Weights of a small transformer language model.
Size: 13 layers, width 256, 2 heads of 128, MLP 1024 tanh GELU, vocabulary 1565, 10.7M parameters.
Architecture: learned positions, biases, tied embeddings.
Training: a variant of SOAP for these matrices, 179M tokens.
Each number is 128 + 24 x the weight over its row's rms, rounded and kept within 0 to 255. Layers, rows and columns count from 0. Numbers have three digits each. The size before them is the row's rms in percent of the matrix's.

# o: layer 4 attention output (transposed), 256x256, rms 0.0565, rows 90-127, columns 0-127
# v: layer 4 attention value, 256x256, rms 0.0718, rows 91-127, columns 0-127
# q: layer 4 attention query, 256x256, rms 0.0733, rows 128-142, columns 0-127
# k: layer 4 attention key, 256x256, rms 0.0699, rows 128-142, columns 0-127
o90 104:114119164140128110163173115120100106175120131153119139118114124143130123142107143156134104120134135110101101129115109132146148130161120141132170184132124093132093123141138170078135161165184139149163113127147088083167093133153151153082133120128152163074089154083116136146139134148126103133176133080137120149107140132137118128154128118094124110118120148088154108122099113132164133123128
v91 096:178116137118125124141111107121144175151119120119138108157095175159156090132124150115136116169143100126072151085126117114106168146142159139110115084133135140181133116177124136112129118148127141147124153151156148170120108132149130151159162117142162107104098116134101172110158127116103130123107166121152114116120145165118100147137140124098157123174142152136136144116107131146056140147101
o91 084:134121053163110153094134113115113120099121158137109103117140127135109164109119102108133114121114127122147110120143110141143152141110110130138156177129108105091122111103118154107155164128118144119122161145113126115111140079123083174124097099103167139111072156123159103134119132139170122131133122113109084146172089154127143163151114119104114156116117158123120134083164131115128102146087
v92 103:142151102124096158167109130154155136110130094132093088126132163166139129116144140148105128123109121159134118114142098091161128110115092162137148163132119152146160158120140143136109155142121077117161149129096103135126100085114141109104124131121140117107162041149143144104113180148181076156154147126138139136130097110107132145139110091103110117116162134106155149123072140110128126169143
o92 105:121108149147175102096166142126120107146159159135098157130114118171182091128077136143150149119133154114106167121099113165111114129115171104095092132105151109104126101126160150103085138137128160147122164117157139119153124173148085121108124152165132146126117187097115134147132137162102108120116103156131093124154191122120092116141124136113133087139126132131163127100124104115125127104186
v93 104:120134114147109122142105111159121153080136086107052133085175130076142164164129154110097112077142096126134087177132138139135102125152158154112151191138136119113101139176109104121142131133132159112082114113093123147152149162152147119134145164088081167124145110130122116149142119120129121113125121132134096111147116166094168120143100108167109153125110077159115128134113150158138127093113
o93 108:105133141135151130117102171135130151154171122139146168158126119123124085151119056116158141173116095140130143132094161170151127110148140122109170134115139122207096155126111129128156104120128158120101136116157116176126125119133088117104140122113121121131120100136106087140116119157116070089111131127159154151148121091116129126094133106124092138166108114110157089123144092108167138122109
v94 102:114125112110128110136158148126125145121152147123114120132120087108078163102083095153145097123126135136144151114085149123122107120139114145145181163157093169119132132152116115147122095126114116106047096099102167086079134125135141110119151129124125074144162153084118141117153128152146138115164118120139120121120151122146128128142121136159102167118107108117111104146151138127134115126165
o94 098:107159154090144114061150144150098071144081134153115146126121159140107131081127140098115161144159137155140087101123166161121148112127164163150103107095166124127135085105116136142149104124153143103181138137119090160138081205128148125144113119103125149123132121149065129122120138118138116143146109152122094136109142162119191113131116155158117129166146106119157130113112092109129140186130
v95 110:125123120129141152158141077141137104145147140114131130123115073130124154148148145122139128141106123168129146160087145094170083162155119101133140090123147118135131141125127106118138133137130126140096131104150162113149191126106108125169111198111160114094092123090167150136161129130146115124130103186137136148128100096140140135139111147147109159144160119151130111105111119123092135097128
o95 109:135126131149139165153123155185113124119095116129110129163148115133140090105142092088095086147119108097147100129154107156101138103125128150105122159144160104134116113126129158116095096092162134099148164115107125140163141124142175101149137087103124107140102114151155123097157139152120123136146140121128138139166164156158159123101108133102140118132082162138121164165182169152133113143110
v96 108:148174142156151141105145115119108107131114136157130124155120088153127149157095122151100147115121135119116104121116141168104121125122127143104125074130090134115107126139155136152108119150140137168145068094124093145131077088150127116118142149148106107129160137122179131086111126135150129086126120083144128115112089109121133114140123118108124133102104126070164160175155178136123132084142
o96 103:074103148095096158092142166126142099136153150128129093153134167149122124114137170075124161092115127117135117096126180108149130137131104136099146120148086102122120112141129139139164101117141124092106168160151125120126143136119121103179088131128137125143099179125089079148095184131138136125190120150095149100154152131126123083150129130127123185183137120140098125122124084136139130114145
v97 103:150147122090135149139064127104124159150092138090119125127131152149100055112129111150172160149133144127096106160111128127139143103116138125164120145104122148128133152129118129100109161113136122182137150119096122129112125116134085111156159115125119099124114074133080130130128112144116149141133102117143160167139137176123157141161131145118146140158163174104130130125135078156172138116166
o97 099:164074139150086076132128115120118159106112105129103122140159120166103167142125170162138068083136144145162117119176100101133131135122138085079102150123109128130131110082127100124162131087131123138140143140137112132152109141109155093095096131145155179136126114154130136153179136140102130156155095143121148123141104125121133170122125110102106180105112122117144113147091143106130142111138
v98 103:121139159124117094151101106178149127144094145130163140130137138098143121109110153122130132123203114122119100142097135105123144107128101110116123128195112149132131127147161121161145132098128133136129178141129082106112160119146166114153141125138128108164097138134121137112095127095175089148141119110184155086097090137119178133155138106123126132109144105090125100168141151111155062136148
o98 098:107186110122116128061149164099084145141122096114138123150136107148139099132105100090158105099129140148120133156115119146132090100120175106099112135137150138160113130122118147089149123146100098088155080164123150103176138135143054105142138144111147100104105102123162077148127159110128155128139128135129140145119114085118158129139111150145175165192144132161154086114128127165171124133109
v99 100:166154131148171154150115150127121140124115137117170104140148105144170126143116100162136134173095124107139146146154150116161101133130144150143140099150100132104118131163158116111108134112152114121179134121120089166119138114083117129133123107145130108152102170112116141111110117159154120067122166108137159137140111117165113163126160132127091110097081095154140130129114125147131136143138
o99 102:147092140131105118121124088147117124113149166140085166147090120117115157118171131125122161069133119132124130181114059116121099109114125103129127137123148128136135123119132140140133168121118154116090082147141151107111107108148100143165130103136136102179160128149153098084134111107134132145142146138152148114133094147124091129129125138081144161121166112128145143129130120138165140120128
v100 104:161100146141153144091166126106138116100147101169093152136170141121121126121156139154193111112154124146140115128137093070110110128101139125161147107132170067173120132136085137124142118158135149082163118110140122097106106128105124133119104122120150106119127104169133175138095146140123142091130132116113156096130192161142117110154125147152160093112098162138126146103145169117149141145106
o100 098:139147107110133129181119115132135149127123151095143135113130105148134088093067067112136146158112144126120154110160130104190095124116137123149083148101123179123137147125116120165136142123093139158096126146145095121073160137125143075153123165140113117123108133077123082136124130134145162153099144081099128124147112072141122128115106095095164145107135085119087137136163108120119142122116
v101 097:120116145130132100125169126108097162127132135128100135090129132131110118141136066126132092113148113094173116149149157187129154085135106116153080121100098146126122160118097103114131115116114142145143126086171145084112175113146117138124154119095110124157095133090134101164133081161110161123187126128123121171089129144154121099153109139131133165156114147099123091141115111147113138120130
o101 090:152162134073133126162089124106107108093150147127099081113137140131164132119159159136119112119098119129120127121137156135132152146099125156139129105161116097161120112135100169100135158089100134092115109119105130157107125138113141122137117102166143148158134108157102146101148131125168126155161115115144125096114133127136178146119135103128084105129122111143108096169046121091120108173118
v102 103:100148142122123158105166160126100139159116094147151136123108156128102103145120153117082134106101146154172196160109124129141117146087152162127139147140148127131122137114147138115120094092096158122087115112108154128128137121126110150116145126110130178131139121155100147090124126122152112172153119082177131105109136122153155171094112143125094098055143153148113114118150138152138134151185
o102 101:114102138154122104100104140147101117142138174135149140100141103122093108071118111109113123150123138175119132109142122101117170125158107136131139131134173102142140081117100061133103166113137082143121099156147094119129096137144162118112098130169167105127193111138147135176124129159122138109115131151109121103119167132121107104154117119128128107174109164113119114120163111134135148120106
v103 103:136095114112108119138156116148178160098079101126104131086154159111172148118144141114132101115116095109128117137150167106162154055140145167123126121110101139115114133189124088124129146113133160105120114130152112129121134152162119130125100150112170123125094075138110151150120114091129168131098135119161123132090154138121151133137119129152175159126115069135143117109100175140121122170112
o103 101:135160152131141171088127099112110103127134179154141145144104123155090122079114131126140121111127099124110114153131122142080118191116122123114128138132167148145125124103087139144121158133090142146124145146155149127160076120148185141161134109130123149154116097090109112085151109166160129121182143135129164096153125106131104159053127105112128153134120151121100131135118114101137128058109
v104 102:104155130131142158136172149141157099167118164083169106118117164124147125105118141103107107140173145137075143127123150111127161130075147116131137145131125189087148114144115173119122141103147143119135130143161092126132109058160116116137098103149164124120132124116133094162130129108066148125127113149175092119123125139158137132129140129096095103127129148089104084141132124110106109153092
o104 100:121138102091099081094120133081116191160100114155145126119115147170114147124166129106117133080136137163091146111122103137147084125166075153146114144102161080139090126116136125158120101120096119142150122147147108125131136115147118136146146120134119138151130108100136100092139140138149122114175101119152148140095090146095125103107106107138178127156115145110157141113138131165176134127161
v105 103:105090118144101134123065092119077172133121180130061113135152149090139134126085123119096122097179096126079106132126141119145145094134147125163150175099110152115100146136115122151100171138150161172143124119116125114124138151161132095107160172122129132140126097115118152125104079125112131098127113152138132124121102188115155099145137148135100086129104148104132153090106112131138143110117
o105 102:154155169119143105136172133136134129119147083105136122124123128158128118150137115151143142112109118097187107161114127186151133147160073163096103142083111138133127124112111132133200077127117143089123130150121142094104140128119090109156105113139116101119137133141120186141141118126067094168146129121114161109132132077135121120110106131147098148148147148159120152111126082127137105122115
v106 102:074159120087119145148114121120112125146125129178079104146120090149123138115126114120129164153127144183151119161122107156152126086141093147121173129123137121119119133112163143116118118127106130124189136099106138088133121057132140136104148149155070121116172108155163121108100121100151096118111100139110116117120106125115145143099141121111104102112140133117097124137155156151150090108172
o106 097:148098119133107143124165147149134128176157158141155085130145078127118098108132105150126137116124147133127052092111145104109116132111117119114091146175077120095110132139151134141123100129140123116099122144143091156143139134115134116123145134143158115210138135126114162123138133152102145091127149114139162154125128125148134140119085164120152155123123109140133149115103121118124162116173
v107 097:130114120139171117113115144148152150143126156127134129108180112151107111104132152147162116112173106102145103085101121121123174081130119174155129135104124199120116174154083124072106117122166165159140143133120073071095113138132139128146127124130101143119115109150102118133170139181098151121141133191140111117185149168159107098117173120093101125126149158142144104171096105126127139102111
o107 098:103123134104088099137116093143101134096104098124135099161128146150068110112122105143134120123153167135144137161125105133133131131136101106086107179134067112087135118125122137123134127098119158094110111130077153185176178166139120125099140113099103131141154130107126133118122125088152096121112127143134115126152130097163131153085137129120133112144111117132155131119159155143136128172107
v108 105:137103092127122166098121118123083125142117117126160130142058140156127146099127126121116169136109128142104099134082113093140112150089113144136133154160175166119162118128152126126125154148141104108169127105123145145161113146126153073162118142137158123161126139116114132115137169086151095158117165155154165168076119123105125179119131138129125138115164106114117123175144153143116087141151
o108 108:126109151147158106136159150154108132139141121097142139175113082138105151087108115113129108125117152139141138149127116118143152089128144098183147105123120122103099146107168102142165115188117124121139111108115113155185088147104108165091119135143153169090094153156166132119106144091156121146089138125076103138105112112144122089180126118151124145117126170140155095116158130119146119113154
v109 105:139125114131148130137131124100120105113123100107120129123149102082116128151109133122128146144130154099155086155154102115116072130133103150129106120097103075126110153106144155155137163133133114130101124132108154184159143147132168119122130142179124102131122188088151102153110124155161059113111153140157133132124116126133157106137122117133102144165129102132163094130155103141132115118097
o109 104:115145135133149129138100115154115135143146099142157098138161100145154111163135132134107070087112093154110159094126153182148123108154162127137143100129162141101146120138159098119141121097150090134156108110120105124103110095151135079158162148113123118180100163148128127090152192104088136135156152120147111098171148148110109161113171097131133139127120145134140119110091153082146137140139
v110 097:170104100117106140114092108120118095084157140123162162142145155147102161112128132149149123111113152139113119121127140120130077133089106097127104120089129130176142122133132125144132112145132130135136103111110171167126119144119118095142168104115130100156115154128118138186167109170163181146152178104106154154122136090092104092136081142111166174140081136101141111128106103158126136164138
o110 097:145143152099141120140138191106135118140108151121095138116119128140142096157092142083130139108120073158153124130160132125101148119105137135147111166124105084124121147134136139147135118120158138163124148141109141108137099155134127147167089133145150191120147116130102124104098099118079145105129160148100115113145100130138158107132174146156087118152138125118118149132160103100126126133122
v111 095:127162111161131131105117128102136140119120112081139146141135121136136117151123123123171155155117134127095140121116108101120159114082135150109108157118147111137111090139120097129131141130103124148137107113087119132177123150147127118123106174175095077137170107114170116081090090126093148142134084156091148110150085115174111107106177113152115112137152112107154186093106121130086150092093
o111 092:147148157143094126159091121136120109137122146131093123118149104147150125155071161095119090164092102150128198108155131090141118154149169122079135097138142141128140136154111168120147112122093140145144138090128123141119146162096121124116118075125083129122142102155124143144140121126145149091123115112140146152142176146126113150147054108124133120130111153130080116128142121115136125099146
v112 106:146130124155125174117088098098139078135122154128149145141117109147110164110121138127131161087108159165094153111116129091121136119127119103126101093124153161118152108136143117146103098127147110114157141149163135141149137095119127125140131124132128103139140174166151164095121137131115150135126083124130110147131138124158137133096117139092156136144152136112109177170107144128062111153079
o112 108:128123167154149092135160142154135133133105164095126131116141163132128120086109124104155136155134114133120135094138129139169120115106114090157114122130067129106125112094123168112180100152108089111132135116130120135123093136143119110136117133151150101153122153077137093126121154114141151116135151158106156109134110176151124099160140143121083111102091130129146176118117142116149080112126
v113 100:169128145130133124130152159119141123121130130131105155134146177116118081145093134121138132114152092142110142161166159140149105127139083163120133128118100114121098149140154154123134125060153172125117101139113099110114133151081090151134150144151095130157162141138152108114095094121127133094072136075120150101137123136107168063130101127133100116133104145136141139113155127125152113110168
o113 101:110115156135123217126109076119146164124166162123139127125161117112148136161133132093083154121154114135130121127109116136111123180134121112098093156099094118120137111107116101189134121132111107133110095153122138133123112117148151125144196144118141158142111132119096137127103129150140104151133142187143103127146112118067105118155161136125172155091137125094115141076123100151089154109095
v114 123:071186078118143133149169146146127094146163102110127131116146062111097131141141107089103125160139143150166154124136135148113098163125173125114126130143142125152123116113143098154150127156104121135113141103139129131161119126137132130092145135134074132112144067126148098093116099138120162126127127151144136140138125133136138145154118132144085104124127129153094094157147095085128141110126
o114 116:116093178092108099118065160101112138142157117140121113125162093103119116135104142126141098133112083130120107096173091092152158126125110095120164138109138153101118127172116172072135126172136138100163149152148137145109107155119135126163115147116120128128139099161134135181108134144159097097133124087101100128124131197124135132114111106152146112141129138120141138107120164162128149105131
v115 100:076147118083128133100147111145137154128094131161107110134178136141164163130109130143152126124156090082114160117143138142086125157103126151104109140168164153127149108146150100103119115118093091113146131169091131105150160145125171130147116102118069172121114125157147114108085095125109170108120113151084176123128120168151164116127133141120161139099096124133120151134146116068153109139114
o115 106:118165138116067130125085107118143112129159095100106146183124113100143104112150124180184170184152103121071115154130134101112113090121116139141126111133137160121138135127116120152120147097132159107189145162172172117121096108125140134123126143096088157146153128129124138109117148124144085121128146134133118134113117085072121128127130116148132092112140118155134082132109118171127118132150
v116 105:175134112142121157139137144119120137096173098103057094136151121170132117154132137163106156132111128123130104133104137118084088134130120144120154125145120109134163148151136169141178092177118117131106151135113135135146138130128083095124195177126091133117150115132133157197099118128165131110121127065091098115155151113122090135124139128154154092119095160140148126121117138146145116112110
o116 107:122110098102143101105127142195136114166114102110152166123138136135139108121087130125156112125116101125144175087138115150135136148127128127134069147111118167139126120100124121134099144097136125125125165108135108129136133077068103117128083122132125147118084133158150160114115149152097097105155114170185145086183114133125160117149128084111126142130084136036145118098162118117117125141157
v117 101:116117119131070139170118130128115155139135128134145110136116096096122105122145092090122142137136123149107133117080168112129113130094114128097133151110109112093125136119167118113075123098198131147082151188144101151125149160116105150136147136109132139149183189138130120149116089104111140102125110092168086105143100136170119136135111105111126142152155140125127133116131110157152107096103
o117 092:120118098112174155099126118140109138156126139113183162129143144132148152155151162160145096119135113107112121143124153130117138113165136133141104129126152143121104077059134097118152157085130111069110128165131139090142142082106125105120128141109107156143109105124120149127124089099139110127112081151131162131110127119106165115125125114151146117121156142153124129128132142105098169111122
v118 108:090121114083128130108139160151127169103117104136121123103125120089105167083119148137091113085157123111126110102135099109114114078139121121123176092156130145137112127129128132116158125112096144115112156141201122133123148117158137110144118107120136155128109108129122168169157130183114099150107118142123115139096117150100132160096155129136117140136121116093144136144145166102109071122129
o118 107:100162147152131127117130087131099128129109158163132164172138120082159103112168093114117124117146125140075108113143105124176127115136131169128141124167143126184177121110123128161164140171107143133110111108109164119142147117149144150121138076148153131160106159104123108132106116110133130136158089084121118114118191160098156106096142109114142109118130115162151136097101105130143144104133
v119 102:113152125154082100136135084134125099150106139134102150138117141085101119139144127154137113152136136116136154126154163120138127139140093166132196127102112087101151169133106166132138158108156135085126108121138124091077118140129106133158120140131132113068127158096136127096122167108131153099104144137158119153120167128147130082161083120119108090153130130148133133120131120117165158123133
o119 107:104122128110117145140113126133139072157130108121121125132123114134150149117128121120152117121098184134143111183176134120105103120120177142124145152146134153108085134124120088084123113143169153099107128129154117084136133092132158064139177111122096125099135145103123090138180140100093104140156108119125109157127147157184131146161064121149128122114108129115121121121141147126088125117092
v120 101:126131131124096102115102142141137165120132134136108116094127108120110115121115119112128152094137153136128107161162133113111070088080147137140145140093122102110110098119097171123149109149121092153097109106138103147125125118153143118122149135141096157129183132147131140148147112168156108068098074073120150192152125151133178100153155130135117119108122139128095108151141165110134122097142
o120 096:131135176134092146131113167136112120140135091127129170122124154137110106100089141125111093142111087125147104106143110144183140111115137074135119120170143134121132123121192144105122133124125131114157132129170130139131123129121131106124107140157136084124078083148064130141119162090115179153118125117146154133139123114136094134136149103148128110103161111122168128122136098151106149107136
v121 092:105134111110079180145139150172150133168142114112133156158126133143089129158121095107152175102111153133138174140200111093151123174125166162120151122134176110091111105140143126136117143121115122100105155131148135156145135143080109123103103138113151147076126119121153151116124134136149131111131126114157131163130098109143109163161066120123094094139108114148079163107115135119119119162130
o121 094:129130149124134102142117151137099112156140121147119157136128066144141157082143103132123114154167122107157150081122119159141122143105146129149115143131113095123142091095122169076135111134144120100144096143121100127106142099126154118101143162162095112121104120171141127094064133152130116115107138116154043152119150115093141152107114126179136095120131155083126151141150134147120085093130
v122 106:099142116145168175158152120091149132111152167122154088129153143106137196066092119134119095114119125105097123110121112148138134145162131142147107092171113131182127137130154118127075125155119109138102076101147132140122143150163140080134163157092096119148127160090137081126108161125135139134105124128126115105148113137132127125136141155147135136133123100093138132141138183144121103129092
o122 101:098154139123134116099098121152094132112066148120106113156149097131136124137139108091148113153132119155104163143086190132140127103117082113096111102087126136132132128131094147147117127159152124150165177130084147100125147094116141140112136090176121147123105134142152123086106155124113145139181124170107165142120159131118150072126091124157125078120119124149176110154133099143093177169146
v123 110:132140153169132166166138158142122108188147136127131131072102135142099130148151133123137113128111141107102161085079085128082154182072116125083094103157115173111130102106138099153170129137083119159141121147149145128134140092173104118137132095144150117158119093151108119134110150147096109165146096151118137140145158109113144168114128128137125133111170144119145137158143124142111163115175
o123 116:124145157109129091075107109117117134082149123172163119162130137141155120113111127125118121146147167132123130132139139064139150095165109121148114149127143130112149113118112120109131110157112115108094167104108142104129115147124128137097087116110123152103090099144175114144138117164093115157119145133106143166128102152147118135139123140141133109163120142151088145113102094128130122170155
v124 102:149129138123172137099111136119113136101125104119102127166159125141159115121079150151134104092129136145121119130117124154142112128146153167168111130118123135159144125153143109127132107134082174121133107110103135164159111148076112113106148114099098154163158175097134161125157134193136117130155112138088129111138108126149086129121133111126092169149130102134120084135103114132159131115095
o124 105:130112111152098103144054119124131148133126125145188112093139144123071101131112123144141161122121109107153148118090133131156098174098111116093152124159147117131159128147104125109136145109115113163147171138139115129114135123116125153116127136153132107180118128140116129111113103071151119156132106119144104141165138107110140138141123123092119138210119098153153163107111107126130115109184
v125 101:132169116098086097132114093126148105134129121103186165148135151136112117077159136141114152129132107082093141170151182119113164114120156148148145088117114155127128126159130118087106156133138074126121153128125136115143124072141113111134143138095112129157120128120120177123142143096100105109133114095172141137126118147128122121113154137099116162145146152115156148137097136119100103141110
o125 094:159069171133162132143187104089093158128074099174105102091068119129136128141132166094190136114116113114098142162174118120124154092134123124148109130131123124137170136088137168141117110134153150104124109115129135145079124123142171179097136143164139125153146134128106102114119177111156142140135105101119165102129128098108135124105104165147119144104111114107128139132138122113120125127190
v126 106:138154137157125131133142112167095115109144135109108135148180132114155098163128147101130148142126159156118143161147138165150121139156124164125125136130162130167167145142159142120122127137089134115123118119111112097102136126126121083115142132133089169126096122142152079151126106083101135116113164183087164150159118154117170103184126118143116148128157154132089148145138111111144080108136
o126 106:116107110136130132155090115123141169166132110078175093174133069168139140093130097115144169113132138111134168126150139109110111101134132090117111151135171145094130151140126183119113095098136120106102138122134136152144114150099117152135139101128131129108112110135140140114165115128126140117103137118174122135137129138101120141067102128086104102106112104098186145133095170119125140120133
v127 108:083103121098072112106134126142107138153117147160164153143148159127087106104160104118142139110131068088209113125117137111102114119083117134133162137092121118125117154172117125083109144093159116119100135138119138157114129136090143161119166099122118143153160105142097156117119119139087190162179124106124127113114170129172097123111128123089140139131144121149132165151111131120136140108129
o127 100:122185113101146139111075137114140144118115136155106105142121107109143141161121140141137086125149137122120165100162118133117164124146139147176141133121145122125164093083164120110124150126124129114123089132159137130141123154174095131117116164109072145099134080074147141136103122129194079131121128132134121101140117145106164138110151164124116123090141104152068117136096121145091153128131
q128 100:100133173089130087162113180127119123143131125102142118117114129120117062074146126105143139094106152092131174149112108158129126146114136090194121099160153134120114149155125114114144107128150155085199141126094148135159146062134125138114115159119166110135132159154122122110095121112123140085107118099174137106160144094148148123130145126164104132147145114127135153075085133129091092162155
k128 098:148093094116140123128085117140108107126144125096130137141130110121099115117130166114128139144087118131121090121084141124102116140106090120120144115132161095186132093116117140150134103126118103158117132101134119170114093092144116101114090114129151133164148102095117115096147142108145103135174136132156151116110141116132126097174114111152153143142093180134141133103129139114099127131128
q129 081:133135116077145119170154092159140159115093122129081111116137119121130117075110094109059104132122091079161168106110118148139088168142127159161128146109096129129181143094095136136142110139132122129061122107106128162105143116107101115152110114153156086142131139093105116130156127123119059116143113132133103142177120120124122126121163140153128091120126133096114150177122150080120170118104
k129 081:139147064132117126110137166100111129093111141132124158096071148153151057177135159168102126162095132082115121115111110094101121092119155154124115122129114116121123116131144181120105118127107145181086103140154149119157095132167158069133116145112079092144113117138123136161134163108151126114123134121151155114142117102161150133090123091130124135133092101168131115124107121141112113114152
q130 095:158109094128153150160143140075146175111140106140087129164113120155107116134167135189118149138136144160139100151138165090086123153152116125134134110142114131129104167137134115115078159120116125126097131083155137176135098150140106087119027159145111118142108116131142131115133104092116122129142113106106125160150181149110067136083129095081111099128144137124134202136159130135145128104123
k130 095:148174070176145095082149132115123143100103100122112134075105145126113118161138122105098164107093120112111129100126090169162120148084114152140123145139138099165119096155145119111127124153153178160128134117149121096085149090136136105134088110156115123154164118118092124121121147130149134108123163169124141120141158134157139101070165129140128096145091137147152125118127110096122078111124
q131 088:132163150163158107094131131127052145184142099094159132128109164176125151117148128131125149115151144146157146128131090123120140071150110101141102120176152117085108130117165119141163145087119130138147170157131155071129133134145129139103115119132156094127074165151130096059065100125112148129165115121127103114097149094132124132130156097152108110138125132129133148110115104158166130118143
k131 090:113131115127169113102148108170137139101133117104126079149106110102147141116122119077097125098160141140143105156133150135168133148098140155157126123136131103166109129122091102069136114124120119112144155110119092103107109079131113118140141132137103144105118123074065141134154115133126108082117103125109103130160138127163169098137172084119120088123123132107121147137115123121107106135124
q132 094:153115100127109158135081113131112147134120116155084115179145141164134149170162121137119107131140175131146190160135141104154137128153144147103080127075136138086144089093120152114134114120130166133122188137118139127123124151111157136111080116137166175109150115128119154124159140108104137120174142138138088118146150163144131106168102158085142140195106122161130109161130132119119119160114
k132 094:140139160115138107144074143089129109131123127077131164171115135149143118130088128151133106104149130137112106163131105194090082126121158140103153094142133158133134130141098132147089156162124130112094152128153130106148128094160117138181112188137118146156090136090156125153109105134169061087112135141150125068137147123115102147086158145140095145111152102109111120134125148145118104120076
q133 085:151136109100122171149145109132140147170140132143137155153159123118165145133139169146138129142146110131115122118144139092107165137122096105128140147122105148187126096123122101121097162135144125125142087101136122108154108119149090146151119173100114138119121127116148125103133109132135183129069176096161107113110108160127118133088148129091148139120169110127051131164084155125129156126082
k133 082:124117191123137071150104091154138187112154097134108127148099117109155139155124105100127156095132166159130128135093126095171124101108147147112101118155154161108126153126120121132119137103107159145161146137136126131104118140105132154128142096147151113157122140147125187158132136134123150131125153146118107173164117144130110083150153171158148117132144127112138119099150117118114151147087
q134 103:150109095135115086109130136109128142138166140106139124082124121169120138144119165142113159119155130123119131128119114115093096127169126156151140129130099143081141130137070146148104115136107144101134163093132156151140187113123137088113066117170137134128067143133108102086089107090153126103119104069120150170146175099121094093135127116108099136163111093133130129143179135150137125159151
k134 095:133150083103099097076149160131098163120140139107082150064154121135106084169138149111077168115098128131113167090121144161153116122115108106103144113135136117180154108125153132102151156142122123134149124132095128138119131104121105107174106138142125128145138117119088156118137117141167125125111149173103157116148062146096152140090160112112113130138107128154150129141110160122115091145102
q135 094:127141130152140076105144102137134122131116041108103124090067115188089143129124134148134163130142116147152101146138164146093098094157107117170113114190132122101128157135115109144127138133162163131106117105149126147099106140112127105106102132150148105129106070112120134124150145095137110132150137124124121151139134124139109123122102121086118066124107151128157131074153148150143108106172
k135 086:131178057136118147087185149125089128123123146115108145102132124173165120150137147120126124141098108109123145076130123192145150158103100134122100123128128123087105088133146137120106110125122133129137141089139107113113147166148113131119130141134129128128163140123113149113157135140153123125127132125094120110093130122118158159113179101143162141140128117168122137121153127121142142108137
q136 101:141164130093133165147107130132130116143139180129119134097113126064135126149119160122084109124106142156149099146112140134141125180080145079115118118111112141144106117148111092133161086123150108130171105126123145104144114116184121121100162135158102096161133102146160120120139126145132149145089154120167130105123077137104089139147161108104131138120137104134123108122143114146108137127097
k136 108:141093152127139137116105082121157188155183122120134193130064095147164124156110098105123164090135144123165132125120120135147134088100133162158112100122142143165114112113109113145100155122164180114139168122116160116142162175081108163143124097174115142112124117150111144164105111129131126134131136148116109162140117137146130090159140126125105135116120147123119156120125110114127143129137
q137 099:117150125143169107094156105155107142122106151144124120084140137145097139170085151076143160131132118114152178132122096141113096134119129103131127118159138131116108116142165162106158136128141162106154175147130160103155107110125157110083108127177121042137131123123119103117139115141119161122147121174116142111131098123166185098158116115064132123123115107138165145151130149094149096125135
k137 104:151120098152106170100084124145131088163124122107096161117121102159165153154157135113126186115115132103104141130146122139142116132108136153165145135141114103154165125128101111123121137164111130128125157114122129073149125097129142162173132150111127135110106154119096091140117095173135089091097187142056116151112144155163184141086109114142092112116140143092122155119142115110116176098074
q138 096:119213135118163135147108110164119106133142130102091096134108144116125114119116109104113107103133113110136116144120148152143103191111139126100119075115181129148115148131130128132123133141127106116147122159134130116112105149158107124112133145126123086121150097117110128140158103177083167115168134137159137117116106146138199100128120105157132116108114128075196153114098137101118094144109
k138 102:156119146109089137109062147120125127147112131176161139166173082119158146108136127113168116133141136140101111159163137117121169165142128129136107140146118124122172151145113096146125133139144130138117125181121145123103146097133151146116140148104136152128135151154133127138093192122095074132111173124147140133075160159151098115113133165147124083148111135106121103099112142113122158112112
q139 090:100141147115156127140105150144109137147105158128143104131159146054139153118096120128114107116164152122122132104118128094150157164165154085115184133062141101157120114127130112097125102095089101133178101098127167134115153120108108137102134143102131149089124124116169100115099121169151142117096144133159141119102158095166141123136156145162151119086118120156138140150074165151135181174137
k139 082:116091183078106113145096128111158169078160101151133108148134084134137135093158142138125096132169153117138143134135163075114134127144134090138108151129095113123131147091113140123137108106135132072102086137130159127097117150160144132119131118131132112152140142136164149105138154112108108137112098102136117109113102160120111106145132134108109103102121077114127135108147123100142130135120
q140 081:110103150120129172137127125149136122131127110123115110183122086069166142122159153140164099133170113138083136129150169123116172124106118149127122130131142129171159118087094108133100097110147116160096095151119139107114180116139136125150158130129119159074141101144130149177152132124149141140081119126134105138124120152107117123132096118129145137099089103106079151122107140096137162122125
k140 075:107160129139145120130101054141152121127124137124121162099110168153121166137093101119130104100094145171132123103119113146101129131128121182091152090149118145122144115143107139128148098144118129159113169114114121169148123105134131132107128095142132132159169121082130103158092114112135138066150148149127132134135122128117160088160145119108133147104155088158102125132163099118130149132114
q141 097:096124110148133086154175120132149116140160091125089091090091103147130108086103134112138107160121140087108154094155112122142106095129128128141121042173136146109101148145123132143123130166162152115134150124129164119137194132126142170097115132161145116166114157149129135128125145129132163082144106127130117121152131187144136090143121164149126115139108126116147137120178109125122095134116
k141 096:166155077138114116117083127140130123164117164121123156135137151170186128144118141144140157131130103123111106153111132170105128134157163133094121114155110105152136119143131130122149123135188105156139118140115081128125108117162124096142133118105097128137121141120137073133112118137140126144159143104142138105162173095131175134116161109106108110134175221144105141137120148129145123137100
q142 088:121101176128156119099116168104137144112145138122143138118119143089133123136127088128128129087114132126151124133130094100162138108159081098117144138126142126169116095142137132162112157110095121145180155176140129113156146157114146119128167111136134109114183115089154151146105100132120172092166100173104165102110107144159185138109123101153145106100112133178152149161114138168153098143153
k142 081:067110168095120116186120121173159144102147122138103049152107108105139157113168152130166105157146117155137094164121143087128142124108142089166137108116124117154089133119101138142124076106098099100120119092150107089163136116146138148146144104108117156110090182154119128128130107085135103144147118106118107115152143117148160128134091148120148114125151168088091134112115120125142158136134